Part of a small language model's weights.
Size: 16 layers, width 256, 4 heads of 64, MLP 704 SwiGLU, vocabulary 524, 13.2M parameters.
Architecture: biases on query, key and value, untied embeddings.
Training: a variant of Adam for these matrices, 363M tokens, 11078 steps.
Each number is 128 + 32 x the weight over its row's rms, rounded and kept within 0 to 255. Layers, rows and columns count from 0. Numbers have three digits each. The size before them is the row's rms in percent of the matrix's.

# down: layer 10 MLP down (transposed), 704x256, rms 0.138, rows 141-158, columns 0-255
# gate: layer 10 MLP gate, 704x256, rms 0.0937, rows 142-159, columns 0-255
# up: layer 10 MLP up, 704x256, rms 0.0951, rows 142-159, columns 0-255
down141 105:127132111109127092159177160101102109101122137138103127194157090157139129093144141124158184117107119125092140097120155158127123102114126157111115129076116148134097100113120120145115114153154159106162161144177171134128202187115121202168151112117108141135125125166066157098135110128134123133170102142132117155084124106132158166152146159125139130114122090163083114147163114140168094136162130114129113131140182147128155086134111116090116078135110159134143132055165161202128156181000090084121164083218125131097156104128188139111158139131127171088166154116150109150134113149112105085133140121090144141123124142138113153128114143155154179090117156132139104143131102156145128081139121115121113125188136151074112105135183176086148077172117154113156119129159112079142091128188087
gate142 099:153135143144193064109105139089195144089217123166158120172120127130126139081220096086144181148123141179114100123137100153142140188112184088078145110128067149125173183153084165096163108171139103168135136174097124132095122145097100158163102140154109082127125178101148075109130091167092091129103153181103178160106159119131074121156162112129154166159101205130085146141135119106193117126112169119136145066130117089072157130139113159084126208116150120096135133132124151111084182137111132135137143152154200094117101147130108097148192161135184121108116164115140161147076167120111100175136138147183166144111116064092123154072151132150154104173137092150121136126139108169170159166082081101057127154135118105131127118114115050142080090126123147187179149110131151149104109136097162
up142 098:171124099177145124153137161126065077170162146131134091142067116110091103112171141089166135192131179133095092116145089226113142137110144152120111061066131172181147177165092115157131106123149141112123161146125157154114115127118078111143160192182087120124155052098119161124076161120122087124084146145169135167164163121127140121118090170099106209139118185131118160129164118068170093161153137176115115149114136168113159058165112186131109136134157183172151117091075132145134125126133120075127113133109157078074082128147124102054166191091201103155112118092119173140156081121101178144106121088194141151101163145089095151073074176139111068142140167143097186109125091158101153082147151157140160134120140096127141168136167128146095079100129118143089149145129149118092124127114134
down142 096:134123132096136126119057082106188162127113122155149114125092138156121116131112159072147044078105073116100145173111117123157110116131120147096159152160123107110084113114114150175171107136140142146134111107157106089113163090150157165187109109139141079121080139121110050143128085122117061131187115124148180120127094098114115143176120092166150145111135081108130084167144117122166126153148138119127102111103159171129153124123159156162131096147156174125145161103127141093155109138000099120120133137164163135100138168094075126137124156147116131098125121096183125098129204106084109105191114101143153096136092179148128158104213068085147203124150149124169164112163154148098185101118123122169085155058146120146120119168136197074086128064140148132127103149165094094081181062108109
gate143 092:127180083113128083140051152085106148114101136187149103124092127133174206089180087122151108133093090104142115159167159081095140134199136091165089156132128093116102175115139152070092128118120158128095122102075154144192096119142154119082174145096117151098104132113135112125072163093186101139135110091165133161101146072156131157128119148120165105071110153129121087105128165163133197113178135125136145172105110136117101119120117177077121131145130148095124198188096183057074125185104134160125186071144171103118187085137122069100135142122122146159134121139125091141095125166161070175137156101121126161141161093111132116071065172148147155192186125088094058085109148119120068152106155142161092116117139109148122067087123158151123095153155097137104117174105133183132083088088123
up143 095:111132118130142120091122080179141106121094171102160075109141118107120119171110054094072126086132096106153133091132161091125121138070126137075097094134112169157097132152103166150120137117150122140086106245131116167114078159121114134153136064107145141140164158164107188171107133129120158083073129125122114119088157104138120096109133145176134140158070127124090065120062143144134091161142129095108152125126096096103168247108180143110090176159124105150122101094156173106141113081117080145065061132084111113125112212089127084099117122164163186144090086192140188151102062105097122120114127122135132098169131070125126139174117099184128180152113152159116090134133170138127184140137114145167149131114075153142143149178116124108131088083101140123189101094087153112141188113172101
down143 097:142123126119179104093146128108160100111071115174114083129145078085110109024116152107122107148115149174138096105083117131117127116115124108115176139145129174099150112150120138059148120128116153201091095156126139162112176112099127135143125092128065127173137107136155085129114044114132146110105113185150139145092138159154115168115148152147069139142091041128097075111090094129074136133143145155133111153125098153145146162174105152074135150121116120131112161114107138136136082117243086119155179116110149121136103119193147095087108097146088028123153112071095143156140141131139202132206067090065172068128068146107105077102093173064155122118115120098114149148083145187138161169122076099130145152161094118112106167126189145128073127160114140154139138132159106134116172105108100
gate144 097:101111160116103171122126134140176130055119160212150176113137148152117209139217131108144095115114077091123125117153115104105098055163109098161106115127108127163178130114106110148169101140193161034153085142080172100069130114157174174179107140136147161116140096118150143151097112130139111120098152123148169175183141155064095136129186141131110189145133143131093096152144137148072150144060157144090149110099139126081108180118107079100141153150153108120066154125094159146131115102172141106073131163111164140184125128125149111099078114108181198138086191117157110085137125124130134137109134098118164183101136084107200093113199137154192131114133124109100080147058177174121158144107121154123149099084114136100136093116124135111156129153153184142128095057146155178155119104117153
up144 095:157106088144176166073107169095131143080062050086161148137105121142095128113114112137131132142112147092169071159172152156058092143126171111108084162103188149118145109133165155158052133129110169097173085098175074111110101112167088061160047130092127127177139222134125182151122123122118180162117163099118115173116104137186119104160072079102153182119135166105077169105163169082142097105097146069116133092103160140164128131127133147108139105183090081115143135099086129144119123073099150142080147133109121142136098107148117120128160057120079122113124146109102110150141163097095081073161139092145119150111145092050166092112071152132136145193070135128157116183128104146119088138137145095101123105097129146139172126125118146166186125136143131117145114116107106224113163135092158
down144 098:083109091128161115121159132114044121138132140038142171114106114142130091093052132103177126111122163100147227112076125129141113142132228118135128168101185144120092081151146148118085134095121133154117150101125138110109152161184118148091148109151083166156100133110165120143161054098150093214120140122072168099131139161129189099158122091145204101150133157126155099106142080167140092115130146084156100147129089131096112157144134101167164147109095128119129094124145088153180122137137142140133151157176109153164067141144131148106163104123166186119139086098031157141109097105141183128139123187135109175143100096092108077162139116108159144145177144151066124082152097146114169068093106122114086068093158153157126134095169128111122118182166129162116117173182145140140117201144090
gate145 097:130096131130151119167154210145088185090145117117118127110146139142090152154092127116103138179105117103118108162159069109141161138081198083162093107192165142109165199083118108189172145119081131130084108139110146125127105119089065129108109070147097103187081107195100146083125095115159057093143083129195136085130170132108164145113114145142129119091127164155075106113129113143143167131103135103124089079122083165057078140127149130116168133151096132067151111146148170168130160167161141108167166162153146126092159133141103079138112083214102062102126107110126146129076145169166126097112115157083143138156129120097151112094105118134100118149096119192117150134176101129139202142125034184097125176131145098111208130176116135112113111102170126158165118135170125177084083099113141
up145 098:156156144114142133162101188119139127105184142179146123152122148115105162152106149152216160107153103135146137099067108158130110146090062082174084173112120182143120128178111116120149131157107128169142097111169115059111103176092084140112182229112111131127147132126158124102111128130159125136104150108176076194082093110118121158047173104088092176145157079129112144171090140116139152072129078116107077136145124155139132171105169113093115102112195128103140106154107083112136103171136132160187102141153144132123087134083112120116072196118109136117166129120113148093136075095190091148125146076146081085093147193140110131134116153128089135149096212130141134114193149124104100160077075152169120073150078154132123180165137080139160171121077101091193172102120165147119132109138101
down145 096:125108036088084134158166123130092111154167142101187195108151136132163146125113108135085166148133131075168099132111184116122174147058095184107157139193099096122081104105105093140163148117102112142109148153132119144191113149148101121151157094157129172170140191098175111121114132102117094164135097147143132136113119126148087090106122150123124130105086158112077082099120147127143054101083111140204128168129092123203137138125083129122129116103138118152112126105139147064124081117076126133106074198154177087168094188097173185067162132139135123139058149208082171198085168084120140113123143182087156133096149118129166080099106122153160128154137096078146117130143108108080129109154111142136116158080162099100092131101111099159068058143137111123161085111118191123174091138126093
gate146 102:139147110104056127170182125076116134142098175202149191098141076125077124162110101104156130183126160139096159175153141155142139125113102113178130119200106157092104120127125121130106120101039089127141142210137151132103131114161137135084136115145152124140167152139133144114088113181135110157139114098168183130126124177148127160169104053164080092140150131230138134155160109163133147104144135105088120085152124110163094143085138110148172148108177130087134099078087134147166136119134166179075148179120096142113129089114176126120154128151128124121082125114137162093158111137120095124072138102116107161183124101155091139122080164143089128098154154097092143055151190127139142115078054108203082115170179142157165173135153151109193133134145074178123140156189134181131127130179058
up146 100:144147108031166102163110081161111084113133143157122117092127141147135099162156056170136115125112123112156167077156101139133090195121129107089166110147126073196144133111065081129138117072174091073190129177115119149093110108111173109161148164096106126148102144117112061212165119118139086133105109170097138160168103168116134108159132077110088110180147089129135113157129113138127135089172129095106155138132145159071136129158132173158112160143092068113123151097123178124132158137152155114221092151090110165144120081131141109131187077163135101146159116113127083152115116118129119138122140124073126118143068117163111140170096131147125110184095107146129156175102168100217090105102073109064095125198094147074105125157134099137166191104113114187127118125064142192127143090183131
down146 101:101105072089094165142159111167146112058097195130107105134142139124166109097181092130127144106113144173097086120114160133156074104125119185123151100091137163117085126102128121168172086150121131190178133113203113127148128112094140141111149113121136127130126127132099166130100135096179140119122154179113065086113159137118089151131131139141148149113131113130155170067174133073156122159117106110158129108121165140064096107128098137096113099149102172123220113121159143131099169163096196096086163048126093102113093183151169151152060168116151081061142112166072146161091096156167058083116135151176154153129089078063111078115118138076137078123126123104114128153149157101156165172136127098184133119122061088164077076185075124180144090104109105102137168169129141140109109198140127
gate147 102:097083060157122191091163128137083113119160156106106163093143117085131180166097100137134127145077084166096140098107061196163106137189096047177076113076127119134129160146103167138115110136081140093104118106144136114095059122124133077114092160121134166069064127069075129080153087128099123072153115149166134158144149138136127158128147135123152093149130153139077202180111142142119154123082116097108130110099095112117137137142108179180149104182202177133156115126120086136126109110131196079094083187119124093129130110147143156119088087148104099151112157131092171099125151155147160139112150082159121127087135182154107134143114082202131076127081146168125125087126116213131121127164100115184130120074096110173124111078103096132109122159103147138133089115123137150056184161183173
up147 102:119105110125116117145104080178138101100168069170096113136125113152089181141112097167147143099121136153069107108157094085130177097110174110164098075086157144142141141142089128124137036160078068117086106127133117106185105121146126153119155183158167140139104178151138120152065137132097058138185151119097123096062115110058142092097139103107175136096125076144155105112126090160084128152122113170121051198132070134166103123131151124119081165118173063114115132153079133121150169207153130164124147114137152111162083098163150127089188138103085060166129125127153125051103134143102078132163147112150125096108075148096097121094167093150135127113103127157155148160148075083143141178111149159165102138126098115184048097085137069124123138099086115145106155163129096067151144124093092
down147 102:105104132075106053169146177158124153145096101130201095119124124155090107159074133152141139116208126134131079108175096143075178108086124138143164118117067076112128119024143150080169137101206119116082158156159080110139164136116092104071126086150143047162130111124131167139125132113150135121167118138111138123100083094098100104109168136135142113132168144148138113121139093174149088114168159103149125102128128148113106132153127112196097130146100104090163100070124114107084116133169109159165081122127154115093132109120124113147180121106159106082145188109107124127133153128187125153151056152098185101177126091140094088156141071123106099087162139092164147106085077105129164104100132123128089128121053143146116198130175089082056064104060103179114123121147147172202108117114125
gate148 105:150177140177083104120131217109142088132135133181151113097109145163100114117130061095091115168160086125159152122129145121093134127196108097152110142136058201132145152147120120116095106116129128068130144073121118073196113094127180132116076171151104150133103090114191131118159101120091155198130112203122091123087081118144142110160118126131104114104085111214094160166142102124098122181139122118116152131131047076199058164163141132118133119102137100187175119101106150112171171148103145120151144143141120097132154201136112143122174107143125165093123136184133121135101181125083144116062088168056076115164153147113136121127072153161138054131091107127145190140119115129140135143170123139090097159122124157183121109097219122189137131159099141136103098129135155144085157172116127
up148 105:128162113128150126109160142134187071145149145119139123079155069104139142171124160156116091134159109164156100105135185160096151101167114107092045170135114138076134128119137082120085061098086127096104143118101125105149138097083108149100119159157131151119159128092132172163164117128094161123153107160157111157118100135153154164111112122174095168148093112098101109113158125110175177137157110086158129107176079123139070150118164110152114057043169169152129058061196123098153174077097102143168101130133104138121191167138102150079110135100071108173136194192151111172095176146074069101115123141087058097172152180127107136143125140179174100187140135139139080099127105063160102103154150123153104147113138096121147167125115136150154173118164174133057099140159187159116105158085105
down148 104:118157075152171106163154152107135128139161173096151134173089103153133090158110157148149120104118127118147124146145087152111111109126183173161152100129085114123072104148092126139098148110087096187115159177099122131151169109115127135125149112124150115128110148095132132091140113188151097124165112065098147091134116127112089179156158118177137126177083127137141166105133092148183146158067104153126109102093129142103098119071169168149201144133085129147139081127125125125104086124000123095095147097149152138197115151126134132134111150109126186184118088116126180146171163124142114136136096157104115191070114135108104130185118179118108145147143135097138123111116156072095175150117105098156112169231130095135108139119130147132159123102133186105101142131143101115139140090135112
gate149 099:091166108154123146129070117099095152105119102121109161154134053105095198138143177113117149136107074122168135154183146199150112098108060131101102129198115117109083109138083066127144172037111090160160115083119157119062142141219133104152124102165111087113087131154105117100103161080154073151182169139078146159159117100156110148181130104105143149159078212170129115168106136078108103156084132129076094081069140127160096119077165204106103097166119174173088161100101093143097114151122181083119107141121170122112155085115142092106183072124144222089116137116127140142093090140121169095116168115139120165125110135149135161113142114110108144105150053105167143123133113125072127120126133124144112110148116095200188150107148142116140152163117118113114158171129119128120096138137141
up149 101:165160173129143070153100105122174154059063181118147048127098109142101166134128089072127113122143130136075100152069093107098116151148177139161128086118171102153179138122219165159168141183193132130080108190173120160112119111075141092113138137109118115173137180130100141182122128164107099101113149126144144130096222150140081169105163122139102108142161128108099141086123143154124120138128068165183128101116133164073182120148100110135150099111101146117126095112056155125129100110083092109140068062141128114113148159105128101065117157112127096128132091147127132101158143163137153136144082070125112072151142150174045083156106127142200165092086163140065150106133113145150136118203116091185130130139138174107080080104139098162128142148168140147122108115127110132117162104203116
down149 100:097126149115149090089091116097138135141107139108102105162126120142117148129157105082112142160178131116141157079105115171127113123149179129111103098125096156166171182180105054140108110131143112135157065134194162120162117145146126112101150122202106167154148117147105115164103098105135164100176144149131139119104116173131115154084142113125125154135111117094103181124115134149141132131091118182121140104129122156124150088087169115074111117139106113132147134084110135063149140150255105085152175163167132085146116181166077111075095183159181147123099143162145116163096137131144110158119113153126140142129147161099136166087122102120147079165124149145115142177139167104181153116152087099110124113211106128120144098118100146124105124110094174092120119103086139111126111104105148
gate150 104:151129068154180174148128128109115148107145106125111124119119142095156106149170135083088152100130158113131112140141078099133177167087118141099114129153118077091071126143124140123136075130094125096178069127048191183165096101109090161143194111130130131111086164114102120128161149170119174115168089088098123120146116144116121107150115135158097112149154133145088168146119140094088133093106163149057093150171104125130058127147125188145136137124064192097123103203103065129162134135118156157090136096151115161174067083154128128086177139158138100136120121128087098134160124135094114129144121157133122068124129179204178064094113086135229070125171117121065201130120070133129129133163135139156122181151170178083117198159149132167106154138191060101132134106101098145107108134117084
up150 100:088152103139101162110108132042081121111088107163121158120101162119146096112169132164106077090115123079112154150165177150163142155162082117135162141155142133133127129058127137189179128101151125118136168160164114141131074153136127115078135144110104138128062094109126149142148114147105067117133142116159174133072156114076146133121145169181103142120082177123111158141111115107059183155164138127146165116178091111161157140161087145177036132086141137183117127144146135064159152161126143124146156156146104146184059140133095154156137171115131165149122080082173076112227100055125126178079128133113140111123158146153156091094143089093119159089090168096121100110215172138094093069093123135170137155165125152171088125121114108165110123040131099169116133147118100199100109096121107
down150 099:131058171183068122132103154161135181141110155102128090130129151139153085178135142150171124096156156139155076073148147146082115124160115136159097150077117131106176157178151175118108112087117144109083101139135137122135132132152127162105133089100185112115146130157109045139127107112151156162061170150124102142111125128125102096155104123131077133062137093100076151124155113152125126122120088162081152087142073111128130092119144181127132093073133210207125172135094180168161094150014175112114097145130190143139126128137135102072169128077112167132147085133120165061165060097159174132136113168092170131165162122149134150097167136109148049113095194128106107154110106092118114150123137106106136164090108094077092111112104156076144187171113087091127133092121103115102159142181185
gate151 092:155118129137139167117133168113153162129130129075115146119119132106137099109136091206104117117127165174159115171104121130194126104143130133135144088109127154115123139173171051098146188145129216085106099167091117110159094140085173164090126109142096142067113095160126099148058068098188062090131115138132133098131111086081132111187090118154163108145155056164128125192127140179087106080077139085119180097123097148084099142090124106167147148137116145131105094136139105181143214130136054092148066075136150151093172139163121150067092193131145143108164086118161115097120105160111141123152188146093130130143130107109125133135141124181164098151107146149096093124128104126159160104122106067155087175144183156131111091071159098126117133049120095149122161127075057132186099122103144
up151 092:156126074074129153148196179121123150137209125133183128137133185163114132161093135156120142127134126105119099164134136096127102094126118114131067123172110101115165166126212122149115177115144138141142139145130158135141102125077118114130075168040078170088161154106131069139147160110076147131130107050174154082186169153185117111129144154134158091125133100108120097077074101133144131123108147118127127107146110143094137165122171091194098187100132155052137111127130153091110142122098073173113099147108165177170130110112099144147128164179147127100140154125166160107137117119148151128071105102115082167122095044091137168128044087126119132155101153145088074142160131088124159131178162177167137155160146151133093106068163135116073149068146069131134104055080112168122129071121077
down151 093:092148100149176101160146088153133109099183149124122174090166139116098156136128092137112126148100160132199119100138093127045164113061091113105152059068132142093112114141131145136133098160182104092158144098040082153148142133171120156118117062140122191118146148132133114080127086099159106164091110165098098111139146138036177144136138138116110142149111065084165159163193125111065134093118153127098110128131141166108134087193135128098101127111110175128108101140188118113077082154077091095134180133146134105108146029156121120119144098163130140104141130109149154113140120088139187117103177168157095093127174111077130173101110110065178136119084146097109128132075123087128093106121164136108116135110141115113141127104118125146111155064089191150126104162059087127093113155132236
gate152 104:096119130165068148143103130114083117150175085164138122084052105124077167137137111179169144166094112144095122239095081137058108108092152139135129106120134160109168155092121026167169144081101143144188075144158119149119095175125124079151116123126149109093125134082087185124119121156101140117152204097185104098192161114097085121108093119120105162109159146133145130122192149124081114163105130166121128168103124095114154127188117085098189121133091137094180142149112102122135173091147178161127102159093088144145110102059105101164183103123121106129120116130127205103094070162144116134104209136123148132129173125134116135078188147188121103104109140115137134107127170114134177132127109090179129122102127101159110156111116106159095131153080128134126108146090212132144139156189078
up152 102:063195105092126124134173174101097094115191178107158118137154110113158098137054107141112120098132132230128128104204185083126146128117117096209157179151142105105139119153116157113159114148209161078136165144152090093163094139105154117092141090072091116125085126155124080100121146120139122169131129162098163148056084115062147104055162126089158098097095141108132123198128081139146153128095116117095092074126112096119099132160111154187125078159121131086114111127108161197103081169119140115170084168122136126148068153135187166099090139195120134133124101160169158139144170149113121170099152082154107117113148101121093116155177063063149108109106124185124134165144105137136142160151121180155138155119107110131074127134105132141083119140137182149106133101125075142079133167074127
down152 104:083107151096136103149108148127116161164105091148150159100095146157100182154069103131130102117161128074134074186146106145095153160123138118139162107126147155091131094149157137105153128138095142146150180167153127158154127143143110120125143154150140104151084104166135131173143143102132152126104188141151091107135104107120160029095116148147172149125129159159129141089164145089138055115181138145104139171143124151152135160195079084151094099181147111119129102105099144144100154130255143114145109128106098075185103101128168150112153124171128173154101131083133142137111137139140127191163145167139163082132093076174132140180125105107073118132156051178120130149105140123123206110131095085160178122115125149105192150168113093142149130194094087116067163116069126064117139106139122
gate153 094:116100115111090138093119141121084096096180074168169083115121127168145098132122176117091191130103143131106093173140061133097112109171102127181139156159114127128090120154126107070155156170082139106104124098150121111162100162175104113109117138081105144081080147122133133098120164085115102187096119127144103081099138157123161155079104121127127140092129150148126160189128108148129113148151098162097033116180211177139142111197094128118126043091175148049146130149098154114132123092138125144143078129127129156107105121072137153118158098107144134090158121158169129092175132101164082126153119148108086173078154064119125117090158171140074138164133041120113160180099104107150157143024125109144139115114111096099070134155209085154128184145127116175076134148097134135167083101160083
up153 096:132122100129067087130149138162139107127166189133129157093083168169084143126102126125112088120161085092161129140145096185084100090077116084089111154149118175098080158175151110128167166144117074129139130105145148124126102151117107118158117124140154151108078115112111153145148159154117113043118142057156146104189139115136120119092163173074119104128190135056126196091163175126075133154129118145147131097153075117083106098149168202153147097208111110153151046088153113115072087078120134192175123189122159172087126095160133118065171152079088128113071134121119148126170082146110157132107125087098135125115111146097183114131098132193113102113146148155108145163125106124121056159133131120176126093119126108071092102162113052125158135166096123155077090083142127187123105155124164
down153 095:102109105130106180163165099103048088131126114127177133097146127170114110097055150162090169104162149076147080117100132159125105129140135110170183112153157142168129090045099148111090134122101090120101138102149109084167082096129163118115079096095119148122131093147145103146123128123111111167076076146110163122096100170077107088122100171140214074167144087147166144124175097116100121138082088136134102142100108083152143087117123093082106119134201191101184190167100138113135171125147107154093131143126150096081126172100125160170052105098124168083091133115117166136114121054232145147152113125111180196056133138120128102110125108162152162142096080131151146101097090150145162103144096061113152131111092189117131108114175109086139143115155106141119140149079122114142176149066107
gate154 100:102093121129186114123130122093156142106143105106097132161088126070126165122087075115099072140125099132140089191086136079133121122149109109127135130123141167070157200116119101146129090091127097118132156128091068091164130084115115108169154193190108166098078128112113066144115133103162197141134164173150126161134143088142139184097193127173082148146123147151083165166160131117105168081137113100123097123105031130140136117074080112160140134149150143105148159147139173115158092106130160083108113118081112163081109097143168131119153094153106098125210091154076134096193152109113088114150178190123116121116089105155185086119155103146131160158184089174047099143110118144205142152119126163098112107088180075103094141138122135177129178147153125086162068122146131170130162130056120
up154 099:162110092159118150088180178136093096123089135117163151147174137117124151110142150074140184165122120165127084097116107123103107176174105201069099062171173133167141155094115060166107117132138118116133144102124142130139135145189099137114141121176102133129162111161161142183070131184168100118137141114113058126145165110213147119137152151134125118133078144128075137076125152157126132171130098069146151115146097146143107219120116123180153168175114151118102137116133152192157110121098081116109140150119077115045153090131121132162055066098157156107117109142111161127162148183135106129092118133141093140161201063180123095149111134182127133159093132138111100144118143139166132099124151184109121096109115144077173184148114079067165118136168105125133063117165143037107188103083137
down154 098:120162174142148168133057128182202231118180120116117182091131131165140193140105137104161151112097149146147123141161178155088115078118102129159117124151185105107083166136056151152119133156095132134152128114161148129118124176176122163123132157096132133105137096169085095114148127142131095098170125138130129093150138110164138121169167182118183116154081159102126129151129049144106089199129095124080162114125111171103189144070084142141134131138122144143090133122137106124104170085121118113125099191103157131109194168071142090125155152091123160184161119163193175187177093148137114114100137057069073090170090145151113111191141140132125156109141175187100087102110106128123142147093164148133131095129133135124157142137106126096110080142101106063126185093119130113126129034157196
gate155 099:143093105139086140187159143144105134160182136131118077065078154075158113132151188166106159113115153200113113116140128122077124134118164142070119166139115200143088156127122067115120093098110083135175075043110105187094084100134099120164157109130133162100092151117144128157125116123083114118139098095159173155126144112110092134156150120162112140179146141100139150133146142139154112102152176065109127130079154101128108145167099191130171163092127111096060108139126100092116126132102112086113140097101115177143099113121180057183104116061141169125194130090111085137128141070075160091087200149108182127126089124177077120082108082066083144149148120101122129094122163106197087104122111141090095141109096077134177159069144145223135122152118123152121141105096152144104084087142132
up155 100:141080123118102139081083117131161109137109107208161138109069102149109131095141172172114105095135138176125102156137129142109095095148151108128158154166167146155113115119112085104089130126143101098119032127086174132088153107154091179127142098117165125102124135136159143191108147115154088062164157141137098167090130153153104143061130162156134176141152158116117136152155176142154175129184103104120135102102168182100146102178131220111090176080190127085100116144198162150074187152111131076097064163111142153127145174096137104101068111129122157101131135159206149170149143135108108085118105105175100083076142094157088103139135112120204151127121203131159166126197175119138156164107124114170116084110142137117200115121131100169121084137106134155098151164200136104112149083168124
down155 100:161093130093154114093092091123151105132114197130144103097103170116126119138116103116144241117074146151107171102090137114077171127102174159152130104167066125149047116116089161126125106191123180082185088117130148177179118148174098137120143200120086145125148158126194140181126130111118096169111117181114139111109148090131132149129172124090161152160136096103151060164167160074139110131157162139067111101078141130180112129142104145107099141114102142115132150140110094162158127109000109129094130112092080089183127117123137131087156081143119148134111181075141102087116179132098196111157099129155139114115109125159134118169144112103097159145161147128120151070123108131101138113138121076105085099092148119105103164139126101176157162162099120086142182131124139139128148077180188
gate156 105:185123106144097172065145134125104124152144077124106109107072156155121132116198142179126097157130109109099121153158040145150109096118148154144141097165120126116080111085129151141206100134135158074178087110113143184128182148174091136120098154163155154100100170132167139132088119140149123151158126090184128171134155100078096048153123106156125130026105134131163135176133145154145091157075146111145102126100150139104151100165156085168119137110111137135101167113101098129117120089149190076087162101176198153113113080123108078133115083170142113085104122111139153063073089152154162166160186126070124146093073101156084095143138136099100146115122119131144109052072160137106105160143126152143125153133127121164164074098122167209136152141090102075093148194115098171160159080144121
up156 102:127150107096100154159113098077150093115148122130089165111104108149117133140134083158152162062167148123192159118096112160058081138097110183115129103173146093084129108150120129112137106133107138106171109116119097121149150106102123141099130087182127151103112156100143189062138114124130103199128199084126089215105107153115105085184115112160122179134100133134134075164137184159184150126089143093131112116105163123107082068188117158123127124134178128150145138098190130112164168165156117118119113136092157071137116085116086050071115127159080104121134138099118143105118160151139053207187106177173138113167098107131149090184048133148093143067111162151161087123138178153085139137127120091074160124121146100111122165104105087115145120107062075116129123183124180133154149069088100
down156 102:128106126097208091096148109184151181126079157128100125102149075141160174176110109159111093144162135113121178160118136166160092115178138102120108144146146095139125113142153099129099135144143078129134134184074183156082181179131127130116109129166105088126133096131142110159105120140129144115109082141110064182197080082176121167126090133145153137078123076118139102165102109132100124128135090081207154121108115122109158122143092158143110112081205094137147126171173084170114079148000077078145122160059103070125135122169144138189084132094106095104132124147141090160161117100146105160066135132136121165150076155114127143074116098128117174100106122147136085147161133160127211133153146079156109130193111146101164170097135035126148092108177131130113143118132149133118128124158129
gate157 103:181134093151183117135076134153105181108145061119114132057148103140066135104129126102129150140128095085144070177179103141086115148165124115135128093046158098118109109129117137098122100172137158146180106131133134170133145093108159137086112127173198145150113186151137145040127112059124155160129158158125148119161120124097175119129144105118131091144101104161189124138194126124072128167107083053082132102084177131107137102180092211128138093100165081123136152098058112145129113114148100141088116083109150099142178096114131086113123054179171093109107116166073141110133132186125123090155131138131135193134155102133097104151102188098152097169110159149085122094093150106104171169159112082128134169072162157106152140155164161079135167135041099114118156134133163147131097088125169
up157 099:135185076139108171123139160116129152133103144168143140200117174185114135113135126177149119079117121106108164132098160115156169119180103128073117119156124127113084130139173145098146101117115092177144157156085115156119088094125114076139097116092158121092172171134087089107134090152086154099163057121099154064128164160113114107132147084148142121168191104145104110046122159144136073099154107124132145143172127110134084123091112144187130123144049100154131160144122113118116169092114128084107137067179138125119098198162184139128140119100103097125166079155162149137156173078153097092164163140145126101155119133127032152164164143096167170207199100127125108119144142104136115155154217124151108156156149116153137173106111175166123147136142106086158171204072115125089027126138106
down157 102:156104094141131136104064106155081095138124125078134149164099116149113135133140149114099194082110149112196080126142133136090101198139035082154178083112160130120156093150130172089142125176154139115099166203120091125165158100106123063119119150125091121166124117051145187137159127165129103093129061168131130135167160152144171087097093111113169156170120150115137102191131133115144147138086106089119165125173081086125126147124073112157068172108111132100139088138174068145092156153255131126140134192124073094144112147129124175117122108110136178165155149094096114131084122137154075140094143132130130128188120105119209116142105128165144179090136127172145092136127170131132148114096148111160139147132130177082136094108093104169177131158149160086117082122095153158136148150135172
gate158 098:058119105173077098082105172162119103138129180076126129148097121101162131106103168099136034158197124089154133160144123143091089143131113102135161166092170131131129138131070114109150127147153093152122132103111134129094157120190136095088105090150186136132149047119109105103126127169101143097120150145153139127104169111158100167172135123190099119143147170064121186164148138135166096163140143079077101137123107125108167180143140114113158174079128137140164129127127112135123170159147158128095098178095105135205146134107141142117181118150126190110144061134055117078072154136127114060122142167124119146170130174144078100072193103127142113146139186123096180054142161150128153114113089096148107135108165134138147111141111107091097105098100116223125156040145139107161080048143134
up158 099:091143098073151169134152174144157120160096105150156138186167135198147099148119188121174163145092166084132083213114204116135120127153162080171122154128108138172133095116139131092124135137140156099101221066128141153138113144180163108118142135105135165134159165075152124079183065143141141149111138133150101065152067125093131141122138074136115111162164101140114133151103146133152060141184105140142123060147075172097146141108076191092164122156105114076110111177096111153122161091153129137178113122146080114169152154132050131099097129122117153130178088131176142169142126151111134117080160176181066145114152157121080105213155169130185188118149205138101126137125123125096122124132137123112128078130105177159162130177152113152196151156101148119139117144107137135130141079084096
down158 098:132114143118109112162108145112100076125172122113149122175093159094149140122243107161116029099148133169143125096168176165138110143087146161088168129129127174101131167120055086073113173134148115126130074114079085129131114141178069109089140091131158131123096152128062148136132143136085161119102027148125111146076103104106102162135070065119106141150168127108107158160130116149087170117124092089149133096150156145128126183162107068165099169148172139163159171138193128180087197106108132123131068128093147166119087143159196117120170140150112095100115094099135141183102172114154096118068142080191138179126182119116136132126099150155198114147152138152167144099114165117154112153102182167116189122105128149117122128143165165100104090119092065122112160106106091148148138150117129
gate159 106:092104121100099186064100152130141113081116143173140162156087108152201167172131074177137093082155080100189132100140174146107162128133125168155115117132102136114151131096153084160122100052097093165145084157117171212101143139118104106106113181131139174098134151098135128127148130156086081149140149195132174143109133108178131121138153095091127107115107186183102073159143179186140154138170119131123126133085078094094123111129193118113167113112126113147112087152133115119053142105135125208111133209185167178099106120126134117115121126097156040133126134130139144141160076103143099139147123117135193064092136081149108099115090065167099123152137127109131091148085112142102094099137167146119132157113166146155158120133205093078168083133112101120117162077143202160086131132097181
up159 102:158155103156144115164159124152165063090114173165139099112125176099164131153112089121156183071148119102122084137089137084111150166173139123159148116162137155123093136149166146125065124114116133158061177129166145085110099149132084119149120123080105122190080036130144155092113067139177127182141134132145128116168120092129192111105162104094064151182127165113125108134128121091138153101132071121144066067135131105050158159149141144125125118130138152144122162101176177125170137133107122119191054177081118102112163132211133117162121055069111103174157133128148133132097141157172138166153091140140169129050126083146175144161128101123145118129110119128139149141143184076122183147077100157118159163112070173086129133112094128097098111138091158205104113139164141083108148208119123